{
  "head_dim": 32,
  "hidden_act": "relu",
  "norm": "rmsnorm",
  "positions": "rope",
  "rope_fraction": 1.0,
  "qk_norm": false,
  "parallel_block": false,
  "init": "uniform",
  "init_std_qkv": 0.0513,
  "init_std_o": 0.0,
  "beta1": 0.9,
  "lr_head": 0.0372,
  "warmup_steps": 200,
  "max_seq_len": 1024
}
Each number is 128 + 32 x the weight over its row's rms, rounded and kept within 0 to 255. Layers, rows and columns count from 0. Numbers have three digits each. The size before them is the row's rms in percent of the matrix's.

# up: layer 4 MLP up, 256x64, rms 0.204, rows 114-213, columns 0-63
# down: layer 4 MLP down (transposed), 256x64, rms 0.107, rows 114-213, columns 0-63
up114 101:143099105097141145156101151075159170148165113070150147085138192071147127132154169099149087095136140051133104138097106163096118141152095095135188111142112157102148138127078158129066171105081157
down114 121:190109076112160144118115104167115119142153153157127096117151159124108100081134109081154158184155160138152100110067118180142094163154107087150130114179135052133082149111064129188164102110092123
up115 096:102075111144157126153100137140149145138119096127068091089127153112066138083121135094138139110101117147160112154171113158172123079150159055223204145136082161130105107122135134121060126149135140
down115 083:174136115074119096116151150118094127121167143146110146202133141111168107159127133080124079131204134084125113091120108100113104118161129184044119116130207080138149190139100137145165098108114112
up116 110:146085130115101167114149146160093168117086074113188092145123071205149127097151148107114127100132124097124064090114174161128123100159129133111156150101144202125108140187194144159101173120155140
down116 109:131102122183129132090134108132167086089097082144083162079169100069115127114128113187127186181099127171143071131125164135113166134145129098121078138126081131100096097076132165092074113156132078
up117 116:104146131134114120151143127099084168190116155142139140150113104141130156139162127105098071121169091058041148181102169106165149119117119170166065106129166139142097056147143103066112139139151144
down117 112:122111084106143230101119122188144117125145140125121104129122144081075113087134134152122186102080150127177136099117070097128111154107161089120185115118140106150135142156069180209117129150117111
up118 093:109126059166185132124131139170157123107168102065154178151105095168102177079102166160095103122128118141124108075124083128202121137147126147143164092115124167160193153125134123160138101132062116
down118 083:158133195117092084163100120120117129179134136158142129105149130116180141119151093097141136187133114117110182184128126183112138104106131132105139166144150085129005145129097122085142122141194162
up119 088:111112104162106110116148107152122134106163077118127123138182127131157118195167187044098120173163127137117117120123083136148052132100190127087085097129184124160126166110117141102089106120198118
down119 090:063077191075126159122109172116103159147133171111143179155079156081155140124124095132136207086152123145136115142138152103151159133205137174119149161148149126087068088129128120163123111112104165
up120 120:124087163099157155123100132141102209121172138121133158104108087090150155127169183136099124144113158136123089195146175045164126119152105134153135125177114162072138198166145166090129118129161117
down120 109:103108147091194091084106129129115166129167182096112125101113091102115144150104144115062095114121117185082116091140118098127132084163070108160172134167139161168097103178123158133146058097111179
up121 084:167174073140090126094111154104150114156105169155150110121144097112171085092095181127141133141121116101113162144077177119097114137080148127106090138114060171163076104088112179044133100133093116
down121 094:120101086109120173153100112162119160090175106107125168115129102113078188119156082123103150095115169117175148118170118172150134119176151161128192123152168128070207131157166148174092160131161097
up122 094:173131112112117118115126107072111134107104144120092186096134104162123082184104036146172122113117073152146113108129140096172084135152121201141196070160166112129120139072117126163140106118095135
down122 090:093200098132124178151117113173130170105143143132123174059135144098081111119136175139151107128127118087162134192099078167098146174152137100131139183119107131160120102108150158126144109041190124
up123 116:103082183102127169108122102153141191110095155092128094095128070174157089157157113159107099192099082156122164117121172083080115113112190151121100137118152156175101150118129088073140102087144122
down123 125:105114108153120170109111067134088159160131103146149087113154117142153104165124076225161127130065154075163162117158189119165131136089101138142145154196118088123140110157077111150108131167118165
up124 088:135157120138132068120186128122161148093114167132142104120098093116117146156184131106148149162176129161137142065124066078082160082103149099111149108107199119113105169086152173162153140173131195
down124 097:130105121110127143147115176144128104143186096121132136152125130128138109117077159187129130116072119175120093168129178078158127134219132151111071104100087110104161100171087071087063108099114098
up125 090:145140066093116114093107157127086138125150139085183153149188137132132089140128188097092164096141140065100177105114075070127102090145170132135169162124099140168087094123137137165064140085117157
down125 103:156161152121110087156139142162192122125112109129116122061111120116106154080069154165135093122098157128131139130082162178110134108116181098139109075085153100098202121091156207124190156129130140
up126 103:085112099202155079105070159153110147145070156130124129156122129129148094146096168091098116117101168197137122111142141148073098150107084145139158128136144165155140166163147118071151149045166101
down126 111:079114138113116154094136127082106083112186123132123165085151138165126147188161142107085119150095095180200088156133161104188187112147135106155121152126118109150055120145137089177143105113074151
up127 099:219107152103111124106180210195143098147086115104116157143145113062141111134140141154092136130083099169127132145116166089153155116091077118107144168150150078122083180118169144138113141116099149
down127 092:118151131198146076104142109134118140162088124120113105056102108174115086145120144129133112125113104195111128113135120099124151124203107143148136080138199096167102051174092139117143103091066148
up128 106:152118154072123100099136154107134125155127151093142195144160134129183154116111103087121111143154140117116125173093159094154094101111145199078162122147149091140091141153108107222073117192184132
down128 113:131122157072155054101122086133141135127076088184082153106128142101162147136104119092104098170123102175130102142093170135145159129134169149098113155135080141130152153211109170175176118194131112
up129 104:145107127115097112164130106115092125091098175135134126103125081090127126156163084134097101167102126136184135091135135145136114153089085122145234113162153175050066123097166121176082141096118116
down129 106:153192066173122132103135121163128192119077173118124177190137161114137145134147170121167109172133062077110116119088147122125111144122124171127095075064128110122177122144101120087160089156116159
up130 102:113134137143181131087139095057151110137136088107157077142121134124147047145167130121111109101075124126108128126194078133089124092081132151174113141099086144103094172197102110143133198136091122
down130 094:162197139059104072081148126195146102112097123116134143166159117134108176050085099119114106111109098126149105130107152154121144126172188141084100140138128126134132073121112129140160137113212088
up131 100:139134128116090125165041102076158131073121118163111146115126113083160181154167179048085143117094143101143097126117127090091062144125118070131149104137125153158108084114164158122122082125151085
down131 100:086143142158142123100206120162159132176141120127111070158088147161129086123113070187147130110110136204137137115127117186160196206119108142138114108111117113080176151120123129133101140158131180
up132 100:174127079141127075102142115136169127176133118147110102156122183135101146176100145137139165198172157196135145130132107102187132116136140160180085108092139119129094156180156067062100144134153160
down132 100:193050100145088130109164081207122173150141067104122137124107132094143129114104140136183139154164152114132133162146115135113183162111087069175120146088113127163101139141080104138122090156125182
up133 101:086128116111094151097122134171159131103064177118178110091139098131154135080190058139146068135132144115117058127127162177100164106166153106164180151102140132122117114198121112089089157114106126
down133 092:102094112194135090143160157059111157163158115139063124159102114148119126148132167095121184112134130166120149134136129125134108114085101191125035133151127165120113138072194085151102075119134106
up134 088:089104118161112191167168144179163184135094146146191096114131163121148104110129120116094154069093081078068106125131067142136143159132157150169185129109125117189134136130099141081118122138084161
down134 100:096171113189192096108066098084104165135141100142145124117121139153113129124103155149160127185174114177103130178150147157105137055137163066099085123137078146091125085145109115182135110123127178
up135 087:054113145140118137105100116186071103109086118048126160134172135120153155174141067128149139161195136097143108101149117140120164103109112155101177109174163104173124096079138137166156113172095146
down135 095:102187062100108139131158136135162181148156070137137127117114086139151124151135171108095140142143077124114096114093148133129147141165129086163103129211078179180132052132108165161163177110115137
up136 109:084146115122172190191114143139151188129114155179166139109117144201117122110153086118169068126143197094138103092095144147155127146158121137158102106099141136131185137189137130100107156146196124
down136 095:139120142140142108195152112132126116163096155087112082114117123100093111145109158155096189142116085171112225177164112100082059073136103115102150141143144127121072110105124096162163107133074153
up137 102:184124132160171136111136146101172135147094166121114147145091148152147159070150106164131098180113131135117169120142140156108174125160128095112068156165175128049144159174159098095070145176191156
down137 095:120093131092099134086120121117191099159150078124135083126090047128170126143106086146137159102098134098115150152170180148084147169099142167103106131143058118156146134135183163124139141213114156
up138 098:101136119137106182172144134095186184129135145092165179126136129126166127115082145121158106148184151113132142093101121083145206110156101111086183112162094093116143113093152161150168089124163208
down138 086:164170126064112070123094156145095129082130068152146086087078112139131133144114143134167166116130156149119128110124205144141117134089162074110110172188163108111133085102102097093078099084163156
up139 119:127112146128144088182200130091118164159093125104125161130102128150144103120139083141109128102178121153095171151143115151098162088126115120004168149103160117167133136071161153129157162187121140
down139 118:166069156053110099145098143158154136153144128181140132091152179116082136123146154103120115093150154206123145100122192146125149071106120124152176145111107165118199133077127129132149115199136148
up140 087:138070147137211122149107107111128121078148092122130107114162075081127171120098163171161126118103147091142079200120127154110149073060130145163159077089110136173123159145124125144110139082129077
down140 080:117183116078040120150121130120139121178100122110117128125129162137139102105094113107090145124182099156133122146151162114119127199164149130072040178100138143071145079129113137078140066113135116
up141 094:204113158179171196103108151180115113119084139106077086128144073072111116078149183109178120141113133101131129132100187145141155127170119122130152120103160063161110122143148097150122137078155118
down141 096:144109095112130085097088126145097091091139061105147166114108060120114077132105141164079144110078203137080114124153174101103174147131139115115112098122139118127215105135144141142178078097139160
up142 083:089187114192092137095113082124152096180186133091097098141063098073150126128126119189075158125128098186116095141098126187122161139099132125156138140128136125140207153145111099124127093134138158
down142 103:167086163171152139203088187115129164089057142104132140125163133159125101147198128061176115150154191084128115140167113115130111118117118153118139116090121158158081161100166157114090155142104108
up143 092:161109095132158121141128165165135158139147182108149104104144179105106142144119149163133083222163176110110134098115080129079151134136126199090069131158125113146138067110135119130095049164141150
down143 097:134150107129113080099164137106110143154148083151065028105142107118122065095082151101101135075123174142140093131103155162110104128101134115126096099120119175141148091196108181170135187106125128
up144 100:151165118154082111199110110137174105081183145161170095133175111072136103117141142112159105172130092127139080115129153111090117121104125179155169145102049137086131131145167191157139148163175106
down144 084:140077129117146137084129179101098160175109118092091136175132069134152120104100088158135158139121114072110211100165106098134159118155103141100135136136205120130095144078142073045132144122121148
up145 133:152105104082100138079126157099143123080169170097152145131155179132159104113187081079141082101157166069126180176145132126115115114119157120132047106114133108109065140125111083118108166105162172
down145 140:160137122128163123133144103153151077091141143147109135150156138120138127080116096076127102104152124149131067133073103172157133110167074130141132106251136173157119158118075179144161132115067109
up146 098:073127121124159148159175110148208178172157175127085175141139116140128083189086148112132074173120088155080124112142130116122146121144120190147133108146096115084120130110098145157171157162115200
down146 096:123131138133141124146148088086080099088145125127111090116176110118061052144078107064135123158147090174119134147113133126105179114149138105109049140154083140075124075121137117136140200091145091
up147 083:106116130138167130071116116139117116154102115184120229150135119157142124105154187109118134074103097110156090102164141102128102130134119130180224090143133159177114152149080129114155187132086147
down147 091:183222081089084076086169108125134140095144129138091097123114078161130122104098124121141072121118167141127140158113113105081169121114165146128078143142110135096119061149135180118168157193117117
up148 094:112144137131131166121085079081112164090125144118168183092133146132112120146102148112107106121057105131096162116173132117055106081136147143144180164131087152158181180086110109083137076079096174
down148 096:140125068102118091141184126140141095168129122096113118119139084137082162043145090117180136143124151140108122152123086127127166126081156118151055109122164069183086078138127139176191123140163120
up149 094:091106140176132131110099134086140112140099132118155128167120180078126159148120175103092142172158107088174097130112137214136135070120149147145160179158104157109118097180181169185124166083084117
down149 091:184149083044101127071170145144144154137164069154105113110143134120079100066126114135136151075081162176083121131134123088114157135113098074118118133122110134108122124137061144097158140201138149
up150 094:083121112140095110142169193127148153100094122102096171108127128194183114126153072135063123157152146135158135143159124103163153120153175101079168094108170157054110130185093117170160150127158130
down150 086:138175107139195100138116071120101170108123164180110147166064146147148114144093155106181139106135068169169102169095125169087087130114096174203168117116119130129109098152164170097142122113100136
up151 088:120161123143207135173152103162165154117133095106110160116099099156173137147124101191086157124123111185127163102102137119140113104042175143105147164116092103165169149072139116077159144156097082
down151 082:139098108111086108078131167093133145116172153175131164142171105120112189091145170074176075148137178088159082136130080109116131158175131141169111080139138144093110135093077121160065099112151163
up152 103:155105128146128194171178149118158154123101067110127093073191164123088158080175197090120106136107093138101157122145091102138156079081135112108127079162103174128146120127152135090170108093152148
down152 088:128105117156142165106086093139137154161099176169150157140059117148096134112100051162131118140075135099151125101155121153129037154187104136110091131083113077097105150153069113168100155133110138
up153 102:116165148130131069126055123076093183168136134092108180183096120151090146122120123204114109147103125090165205148107136109160142147139149140105102090098146129138134119095161170083101138132062111
down153 088:145093103135106153186168101214125135096130094115158101069127086090106138104097165132119170153168129115149035129136150178116139142100111116137149145189114105114123152186101118173171096137167135
up154 097:104076151127171186133106114122133135098085151176117158102101111029174156117147118150137121118137171167125137138176177158144155138134087109119097165119122223156102117073111088146136100086122130
down154 091:102126127145121118062140091093070140167145158206153106109119132146185081126151176209095095160148147071135093134110149102121129127145155125116119155106160156109109089197112170165156132139082103
up155 108:116120151102186151116054168132137123189132154083158147169153186121124151125179129090150156154168197163150135121148134133098149164105099070159185158149155148120129098120183166102117119071145119
down155 097:077172157123099136160159057119127131070144124134162142129089176157099114138077119145070117090059030130145120172052127105134141130103180130134101125112130104166137129118110122149146164097122144
up156 094:093120139111125149152131125058089181164154141084069123178078125181145131136111160072156087132162164108053212145106102125160153123131173135120089130102194142150148145130126100117137162135138117
down156 097:155151156140113200105122096108034140141101159185155125070117113094094127108137100082135095166112095164178138110142062128154140153144148114108160173178177079139140141140134142129080163090117117
up157 112:094099120167078164173145172120165115110095211101163170115098114088131072116107124116140104164105118180145070080116099122087131122127097096108099102169131130083094181179121168147160096157114113
down157 109:090155125091118060075129167108146064134133183147142084102119137112162120158121196119146103129151138123159178115094146101155103122173143170119146094103152148126211150125173111126133155114072197
up158 103:172191100126106143175152142203116149144136098141133138114119111196183105140117152103122085091139076102122115133148137108062165131141114110107105108094150098171107112122169127103047189151108073
down158 093:090204174075208121110127122122104075154123115162109141126140176158098156111046124102143123121111100162149144083147094117150120128119158152164130035133169154148135117146123180114150092123108151
up159 097:176132115129102175111119161124162136142154134138164187140087176095148109100134149111089127171148148096146092155127045133114146078066105070092120159131140180144157065148074163105105092158144101
down159 088:079122119093158098129139084129069137112105081160096072153155045142109138121111067178138180100119134161100117129105176124091110158130180145138144107175117095085127137127142080143157199088131116
up160 095:182138117148087151081084149110121086150175162119109141139142127051136132080124187154152094152055120153108085156139178125135143139137131100132122128127026145139094073132099152120097151121078134
down160 093:118119120106162148160145125156120152154066132159131114089129122200150083196153132111148141182166142143122180110141095136104071084086130141130164132145186104067186137088147073149115092174123155
up161 105:126118136104159151114137133099188142113145158130113108127067157216131165133121157121108079166156124120098163117153115092173097086153163196137131123083131091101148159185099144087140087205132168
down161 112:142165150159116119097095132082137133146118162122165091092069117119101155135113103155143088134181109165078191161175077101105085105084117162159118155135106071128136136112130108179093185203097138
up162 101:091153129099245121126097127149114157107119140141174141152129168170160146189114120134185146146116166119076139122133126144136130137171136153116085089054159100095130159159167129098114184154146172
down162 091:144107061107143103114163128125083090184096152143111123137130090089173095129164131150157152172143159145134103071087180090096056066159107144163118048105131148081113131147135108160129141124166117
up163 107:149140108150058176153171123146153110101143135162188202161179092143139079147148124164102081138106157129194105103101108159146107153143096184123146084091103114196111139149092097164160135134136135
down163 092:108147131087170167133136113191035203158125188116088116145089098125145163180138124133108102132140109139121188165139115073145109130112146137142139129150124160089100140153143102074133176158194136
up164 105:109116143120139111084107152139092159153137127124172086126174154159136152162149182140096101118188131050085118100139123074139085101161139194126072128106145126166142077132177119115097063186116110
down164 113:039175134122143113137102153157138112146133159109116057121078149165102136133167170129069092047144171109141139120129129096123110130076073155144127128119136132132137051164158163152161169115095152
up165 087:134153130100107129128061170163182160184113139114122142111108142223130129115150108098149118156079212147154124094153139156105116144155144174112099074082189145093135106154110147126126193130116110
down165 087:128153119128052145118170149089214094162115066148116175136120082126164146091124135127138137112135141129126183095127129104106119139177109118167078114104128068114043082153115175124150101110092148
up166 103:146140132114144080170101156126134140146135147072139155133111064150110120190124104148166117099184087087087121108101171137115150169145109176107100111156129139114093194129191209154135184136081141
down166 098:115119153150132129148125090108107149128142140137160112175137169079075149055086108121054110143191094157182167134141134142155095144108164102121125120130121183204115174111101160170100116135169184
up167 110:115168114114152149160112123089139077153172136087142178121161135111116152118133124136125127148148168051038085142167169182109157100144067085110136118074111126133148115119136152091099062120084170
down167 099:114108107133087078097171136088129108166075120095173171134166099078166107071119129105140093155151151131093145102151096128054099140139097175084152131115147121151169173133107062134164150099151188
up168 092:153121102130169081110137139166094153171146145050096141127118190176133121121152116115084154147139080078091112132147182157110112128136112063130058135159084103109147146094149162122048119147085131
down168 090:124157149148098144079076117122133145120110150191072088108123095117167134111135148171121134152147129186081116113095178141162122201088199161144112080132114176171158114124100097136140142191095163
up169 126:178139150103100162096175133166130095112068117115103123080132128119143085109145159123141059131122131176174081116163132125122169069103066125088174119184152140124052146119131052137114116148130134
down169 154:197162154075036131103129172143135112107109120105146120128137067113133156109135131105194129135116139139095088103127139134102160119069121168168138117066124109117165163112135119092155087197135194
up170 103:117124105134110154145128127144161139121126132116145141166129178068158152076150127136214135126146130113148055129141082132092123124125056145191139136142059163133094097187157143193125135154188104
down170 104:142099092084137172126141132119124134107171070134125068086103155085057114124095111176122128120101151079178124126088129187161140095144136129074124147120160099186171157200103139168153159099111117
up171 087:129069164195103119141095081114121129115134072168101217124082110134095161150114131122119067144117076125155154152170071072111159118092109144163125127134118150194137122087143148123158156126100166
down171 093:124151177069050111174127120115167099152103137063138144134158188102150128104108084136162158166090154078130189151164126152128129103091132129150140175080131101154101148130137181086179097095118143
up172 100:113108101153157166191159104154167131159112101091085166108128119100110114154125115100116099167091157114178081126167127197113165105130092155110169108212127115199122123122149129150180113191146151
down172 098:115130160157089182137107076106096104135137123143121123140096147118112180095163109067123154142168139114143070174137189144159124093103145103141118076178124123063084124142058181167103144090079130
up173 100:163139183174171181116134078117124139136135167162114165126062145093181122134162138109120117153111145196161126130157145155136158169161105149092137153128205158146128130120175062081137159149178097
down173 121:138124158132090104092144137130059153179084142160209174145145108113201115117130184181135089143115106146172119154089141130155142146176134139103080154176177180097097153134158121128129160106103157
up174 115:141112065152096115164082093133109120092088178097158119175172110131150093164131099145100144174102134138154112154103112110122115151120150163088144193146168111102015145122126185106111129114086156
down174 108:128117142133159102073159118085132132072071135153176161141149180085082126148177161155143131124164128140123131067059136126181114148146145135090093193144074135090178113101129093121189136118107113
up175 110:150093107120148109148075058112080096088168148121079085145156084079158123153123145108125101171148153129094101140152113050158133166203099146144159131096093144186133177122132142121080132102139146
down175 098:131098129076195112124134058123076068119143156130137118143113074089158161155139100143048112140157108121086129129080100195112164139188088123104164118109138112154131146166125157137152196110130128
up176 089:144124123145165048176163144161139135163126171118137087132033101117132138102098094090143137072098134135111124075149116161172096069087165117179158106115116158064089155123139097158130132131124106
down176 087:084135083118093167143067152125145119147121099094138160118169169152143099116171149167142104129184104132138154197137152038078104180166150162094104108097158125148123074064129150138121095122129154
up177 100:151121173130134106197143135156093137124087105121120187096135087099099111056152122131122082150115092111106148118174123147105052159099096088165185087102160137179131099107173130188127120124076128
down177 096:184093142089132109122155105114156085139100165155186122144122130126207191078159137132110129079161142130147199149098119103127156164155125102076126120147164136159149169136151198103173106122182145
up178 100:109104118132165163129165166132120151130129120084144121182124177090153076128163051096124147152155135110105117138138091162122187127149140099052081179173190096130132168152084128147088164148127174
down178 094:125221137108099123124130090093126151126122150147067187147123098152121141110103089113126141099113091161081156096111161118119067150107157207131141098151168164150141129058143085108174144172122090
up179 102:197189096124075117176083149151149151137111140115145144180117092122139122148152127136171085152119160164126082103148128147095142150195099076146121147131133097082080136116178195137088098076156097
down179 095:156188147146125143130118091111149114089123150150131068080127172146131134167123107118141129097117087143079196150083099150082110121126148109101163127097053132187184081096134088143127062129126071
up180 088:099089114096166103103140124127103124147104149132119150160118101109133152141163073116133174131078141072118123122154085082111112095084164163164117044126167177148106137056058162192141117137132164
down180 087:144166125083121102148118142135096084161170179143087131095175126097100143099091146075050151107122129165119138147063120110106202132154099142135116115050139147131132116124153121098122127078200087
up181 106:157123131171117136161158082135119118129143111184159176157053135137144130094180133081076106154101097189097075161144138200121115127107130134129150139188093154125139112095085052118105100161139113
down181 092:146204184085114092141100060138100053131101077111097106133183150120121129151115131119108150070180176156139091178106151170113182131121116104113095137097112115118132141155139196163144119140133150
up182 104:103113089154130101149145129108138114113094096130108193122104147109119135126123179087107109154195129140093144173119110189203139183190137087118149155126042107131148113068128176073113112115123120
down182 100:167173161077095144143108147189122122160172119163128097124157126145091157124135078200134132131068143090140142117104114097071150098042089140144131122117177120149133150119100065152115083177157141
up183 092:163184060156123108201147148131126148146133133134160166156091121077139162112098164094104162123104158146138126135121100126150178116128074064075171140118121131063105133126193172164139152190126116
down183 094:095102122139093159048102131105171126116089091130120112099144105166122119141177095195182099163145124106112160109157153121144044117095129189200106134135137103139151098121097076090100130095120099
up184 093:160124114155086127164141111102131143043143167117111134114149177046173117090097128090110105139109093057147147167164085106177124104141185161156088142159125163108152153087089150101164139150121146
down184 089:107094138135161153148159148155118105146153060115088107119083135095110117149108109213136231137102143158133066079094142101140130163147092138106099166142146110159119047178125138125101138124139117
up185 115:126104125107144138109112146095162163117108188164121144183070161179141186189131090153137102146166102131104217130162171130135123124103143123173120144125196166099144121153112084072101139075128133
down185 123:132090117140092189095146113183126054152157102136120133123133077160124127154145076159124197159089165042150098131181106135130152137109136101137087130148137107088124104116094162152075115185128163
up186 099:145144181068108132093114074110094176119073140094168133138149174159165101142182107124141118155131148101125158210183136150125155149152087145124081118075157151127080146089144176134117168114172153
down186 088:122133189104180146154136106137127115077125153167127118125124111086136148177140103116133156172117125159162103162056123083121140141198134125144136116180144099127166112196170118108128127026135069
up187 091:117136104083167132134198145123159156167147125183114203087081088097174135146133166144185131152130099118146158153123081139152181122084132103136144110135058147126079129110107157124081194123097145
down187 108:110163117140129122066066129141058117086187121167123106102148146098103130100117090126090127063080108166172057088099133085124111148120144122121154140178164117160202141161139156125164130132145158
up188 091:140121125064117129188081108102085164133106157122126122127119065175167114196122140109153126169121120111103084100143123117139126147157140123125072167113167071128071189115129222127144113160123090
down188 091:130071161177139109115111119089137111160188096126150116143065186152166117035151148069146146099116138124095150134135162172139154108116086130086131118172135158110200108120139122088084163095119148
up189 093:184160118154066131165171136101087167100149174090163175114102106123092126194153141104064119150153140064099176126160079124101155128162150081132145114120155093147112157101169139150131071156151133
down189 090:106103143126189090116147178224109136140153106191145096127092071151178118129185135142116079114105070164128099102096123166113103140160167088071141157119167100155131133122135105143112147122113177
up190 099:138112132142109095112126150121134154116132136084142130100129120116159094096110166106146134094170133078135105136169142170126167092158161087168095190016064125159069148166107086118178149104107159
down190 105:094182119110086067127119099145119123123137096150163139128159096093072128080118107083137114146169072173161155119089136150197143164126148135119135157064133140161187133111128128094130136187203092
up191 103:119087123061124094057139140146114109102099150050117138147158132118129140168199091111145160171130097071137071162156155176090090141088127141135130118146148101129115160181076140167080154116140138
down191 099:164170117109147134099100147137143103114118140187127188149132126153147144122175170062109108151106110208122102112090161124123162109121104175139142108014088148068143132145145109145189121139133124
up192 114:147101094117148095106106162115078071200129156124140119157133126108140094088099112125131146151105128111184110125121106153153104126170109162174186095060023119176104160115159082167119128132133127
down192 113:116128117097102075103150124109106082165126097118142122217086076120128125127080112130130155208102108138159068088135114140146118112149114112113069152053100115107105128165071117192107155144131146
up193 102:139100112093099116144167083116178122166153171074151198120161116156172133152113113113072101108161091096086066138128117124116093102119147158123112077137136125181127141083100154182091093178095178
down193 103:161131164124094122050145139096135130112163152104097150139115178157141117150096170097135089106099119183197154145138166100103166195129149123151122129168111141186101153079179151131203143109099163
up194 092:112153155170137160115088151133128089184139203150221131096130126158171126143127185143125162132067113098171147138109089122133079161128100146123167080102150116176105129101171184102132088127145105
down194 083:147146090062127120151156116114155104127069119141084165122117111100093108058065087143098136113060174165139179105083112119096157157118164104139133106080140126129186084163110131117158175097137086
up195 108:132112176143130079082100137129120130090092116107070147124132135101064161089147188151165125094134122121141143178166129096105110141057130100152132131199099116219122083090097132149096086127115152
down195 113:130168103094106198151162111134089143133119137134160135164106097153168102127138090165084145150135128110080098144095127145137137094182090181095135150066126161076130178166117101095092208089150083
up196 082:108203085091086059150088123115080132131105084114149130117103096130114089067142141136151199100127113115119108175105085177114068144126118138115134111122133135095196129099165182178087126138120127
down196 088:123091162205156214153132142111200132135116170114144145117127140122146113194149144141123077148152176120108172088178127112135154101126149174135167161092139133171071155139107055107136130157121123
up197 113:134116139095117132175099155075147142072140144145092105175121159183089080067134144099129127120120148080095149134130121112152068118124126139170073073096158187090097062166175107125137138078126119
down197 118:168138148144119170130090133117127140098133106129142157124196122147152152163170147143095095162115124108138109176138146146137142177069107143101093191216140075189155134158150176065087149093090134
up198 098:150072126090145123117110121122072176134130126161139179153062078136118136158161092108127159088172111134126128196094082169104130161110144143102110154111149098100107159090076113149055142058096138
down198 078:138159093094119157120138118107187079074116130102148092120164162080141098058137119127108111138075174123099165068117116114161115084129096131151130118110076113167191126131148156110188110211136117
up199 117:165132092088162106139080150189134150140146153049117108124121138075078105139127175130094135110132131128141140209122111057106114071101147163153103137073109109168090168162179146131109133153121167
down199 099:107159170069167146129169132136090042143132153129149140132123053139125153179101104129111108172127132142195181125142113099101144082146114100106136147104103135097114130212067127136163107124185128
up200 100:090151151142142151080134147124100123114124113133150171108056192108139182170154193161076147115172156172117147109075090135147096073117150156098196136184137146128157100094158094125134111104103101
down200 088:130111072088125087095149107149123114106131107138153120115192074116104077135111118100186125143107032119100177088125150132133169108122136060135078147102093087118096140150094177092167128098132170
up201 089:074185108107135088133127122095148156124142103128120144115104057120116123123202122118156117181137187120138063136109160112112105109158082148105122118158087101193131144152106166090131156088047078
down201 087:144036137172106151126149149131128120147153131156171067078110192090150089078061100119118128150165115122120174171114086100125136128120137112105106123114152159099159094124120153169157140118215163
up202 110:156173094111153093191144109170181090151120112125119153147199070105097137197134132157110129137126139152129073091112105172106155098099125152050203130155110109119100160129112170152130106126098102
down202 101:146101176166104169082094123104085182125118153133125128115071180176153119048129131098127121118130123091086172179147136110168112146177121130187085116081163138116140112094141098111075177101157147
up203 090:164193113117182138125119110160143106130139103064131105132066109115133130178094124132118171152051142106105104117148117119159074154131084150114157213195122147145099139121078102074120098143092132
down203 083:128110134143107117149169167137194142098056086144138160115131142116160158081170123223170090109200092138137141133115085136176098098081123091140132129143113144133104054117171149130111111146095138
up204 100:130091099155156157104200120068129142142112088112087142146079131127134080108192165151146098121149096128115202151060160179152177092146179162122095154113148119132153093155120092075130144119118103
down204 098:134066143103099139210038159153109070129195140099170095129108124102106147133089103126145188146106148141146094142163096127065125134135098128107145102092122072130131165115126094157110110180122146
up205 109:138162100116188111115182077136111177148109094186174106147110108180193121180164115165163105138143112110147139131185137179123115101116135203101119078087141132165125134162162075104126154108135111
down205 111:110172148151206113176078109064136118142121157107081110131108168151101132099122094044166115130154179103142115154090151149105120114166127104096116160166158142087200136117085147181125105138136099
up206 101:118149140162086149117171149092195123154105118084105076107142187148100091095125119131112107122061100154133189169151178118151073125130143156138129196112062137159156116172148119155072112160141118
down206 084:112174100033164092171150145153134104163132137150090119106137048143121145073136129139072120107132120136125182092127137121123129126148113098118118072090143151074064150172134052127113161110113151
up207 093:103152129165100217123124106088118149126104113063092139178133114123126098107127103164101131135168099138150112162153159118116095118152145131166126131144158076173203192130046065102151106128112111
down207 106:143118061139030118110121157096130154133088105144118187164124109087129094035165135100123148142093137106135139103136148147110160133107119148129124121110160157042135127142132180084115181148154168
up208 102:063184158087120156123135112108163127146119167082122115170110165168107156086177125105079109118128187051149125132145169130128119184120134144156108108084166210155095094113092100135099103107135111
down208 093:080119127108157091133130097138046090133113128168096155128116115153163115180095098129076102178162096151132160127158179120173151122178129103090104178115121147078095155123126100127193173056118131
up209 109:108147126172120085120074085115072132083128147086108177104116130075178170104145127099141119151126138176136182157134028112084157115130096077083146109160122164104139128075103161104137109144107142
down209 104:137122146084125162153177151114202129189142076139171092140114107136077111155141107152126141129109118060136086125130159167180108126084159154160117154101111101169146133215121131157100152091161072
up210 103:083129115174113158130134162100177124154133125049150120110138169156140153069106077097136145138173182081083159176138125101137159142128137116108104135091131097085095089126154132044182176101138116
down210 107:135164100126208138147143084155074168095113154204139191107161141113098117175092146110117115082110073074135098119089151160164157144103144140128162110171146128119147098163098139139099133079106182
up211 094:155167127133095158155234150144168148137151089123133104092182082165137108143159075108119051151143150181157121154163131119150132143106179147127121151172078160111136171113144170114091142168137122
down211 083:159081143155163101095114131087093107130090184144134154157159134123152142130113178125084156081162131133049145124129103069058138124136125140151142095079123074180178089115155152121114093072085130
up212 096:093128078118119146185129159182194130197148105080121102164143088124152143128157152104050166119174156143173057089163134154105106126127161159133154185134151119124110127149147106125170104162134092
down212 106:103150062154100153078146086110117166100152123130082169102133060093125119070142083094150170139081183118143110111123105081120116115066133132170115111114100080155083097141087142131131167183093116
up213 104:152123108176128158122126085071117147130135049169142134151123134110175136163169176116082134160129097144088157148052096076192132065129114094056118121140066141138125130111125140129102144140166120
down213 102:069170161114124093124132134170156111095109209100089103133125144131102100134090111084165094074104155106154077133119174169099101159083114163186159154180116138117185123098137125125155086142106176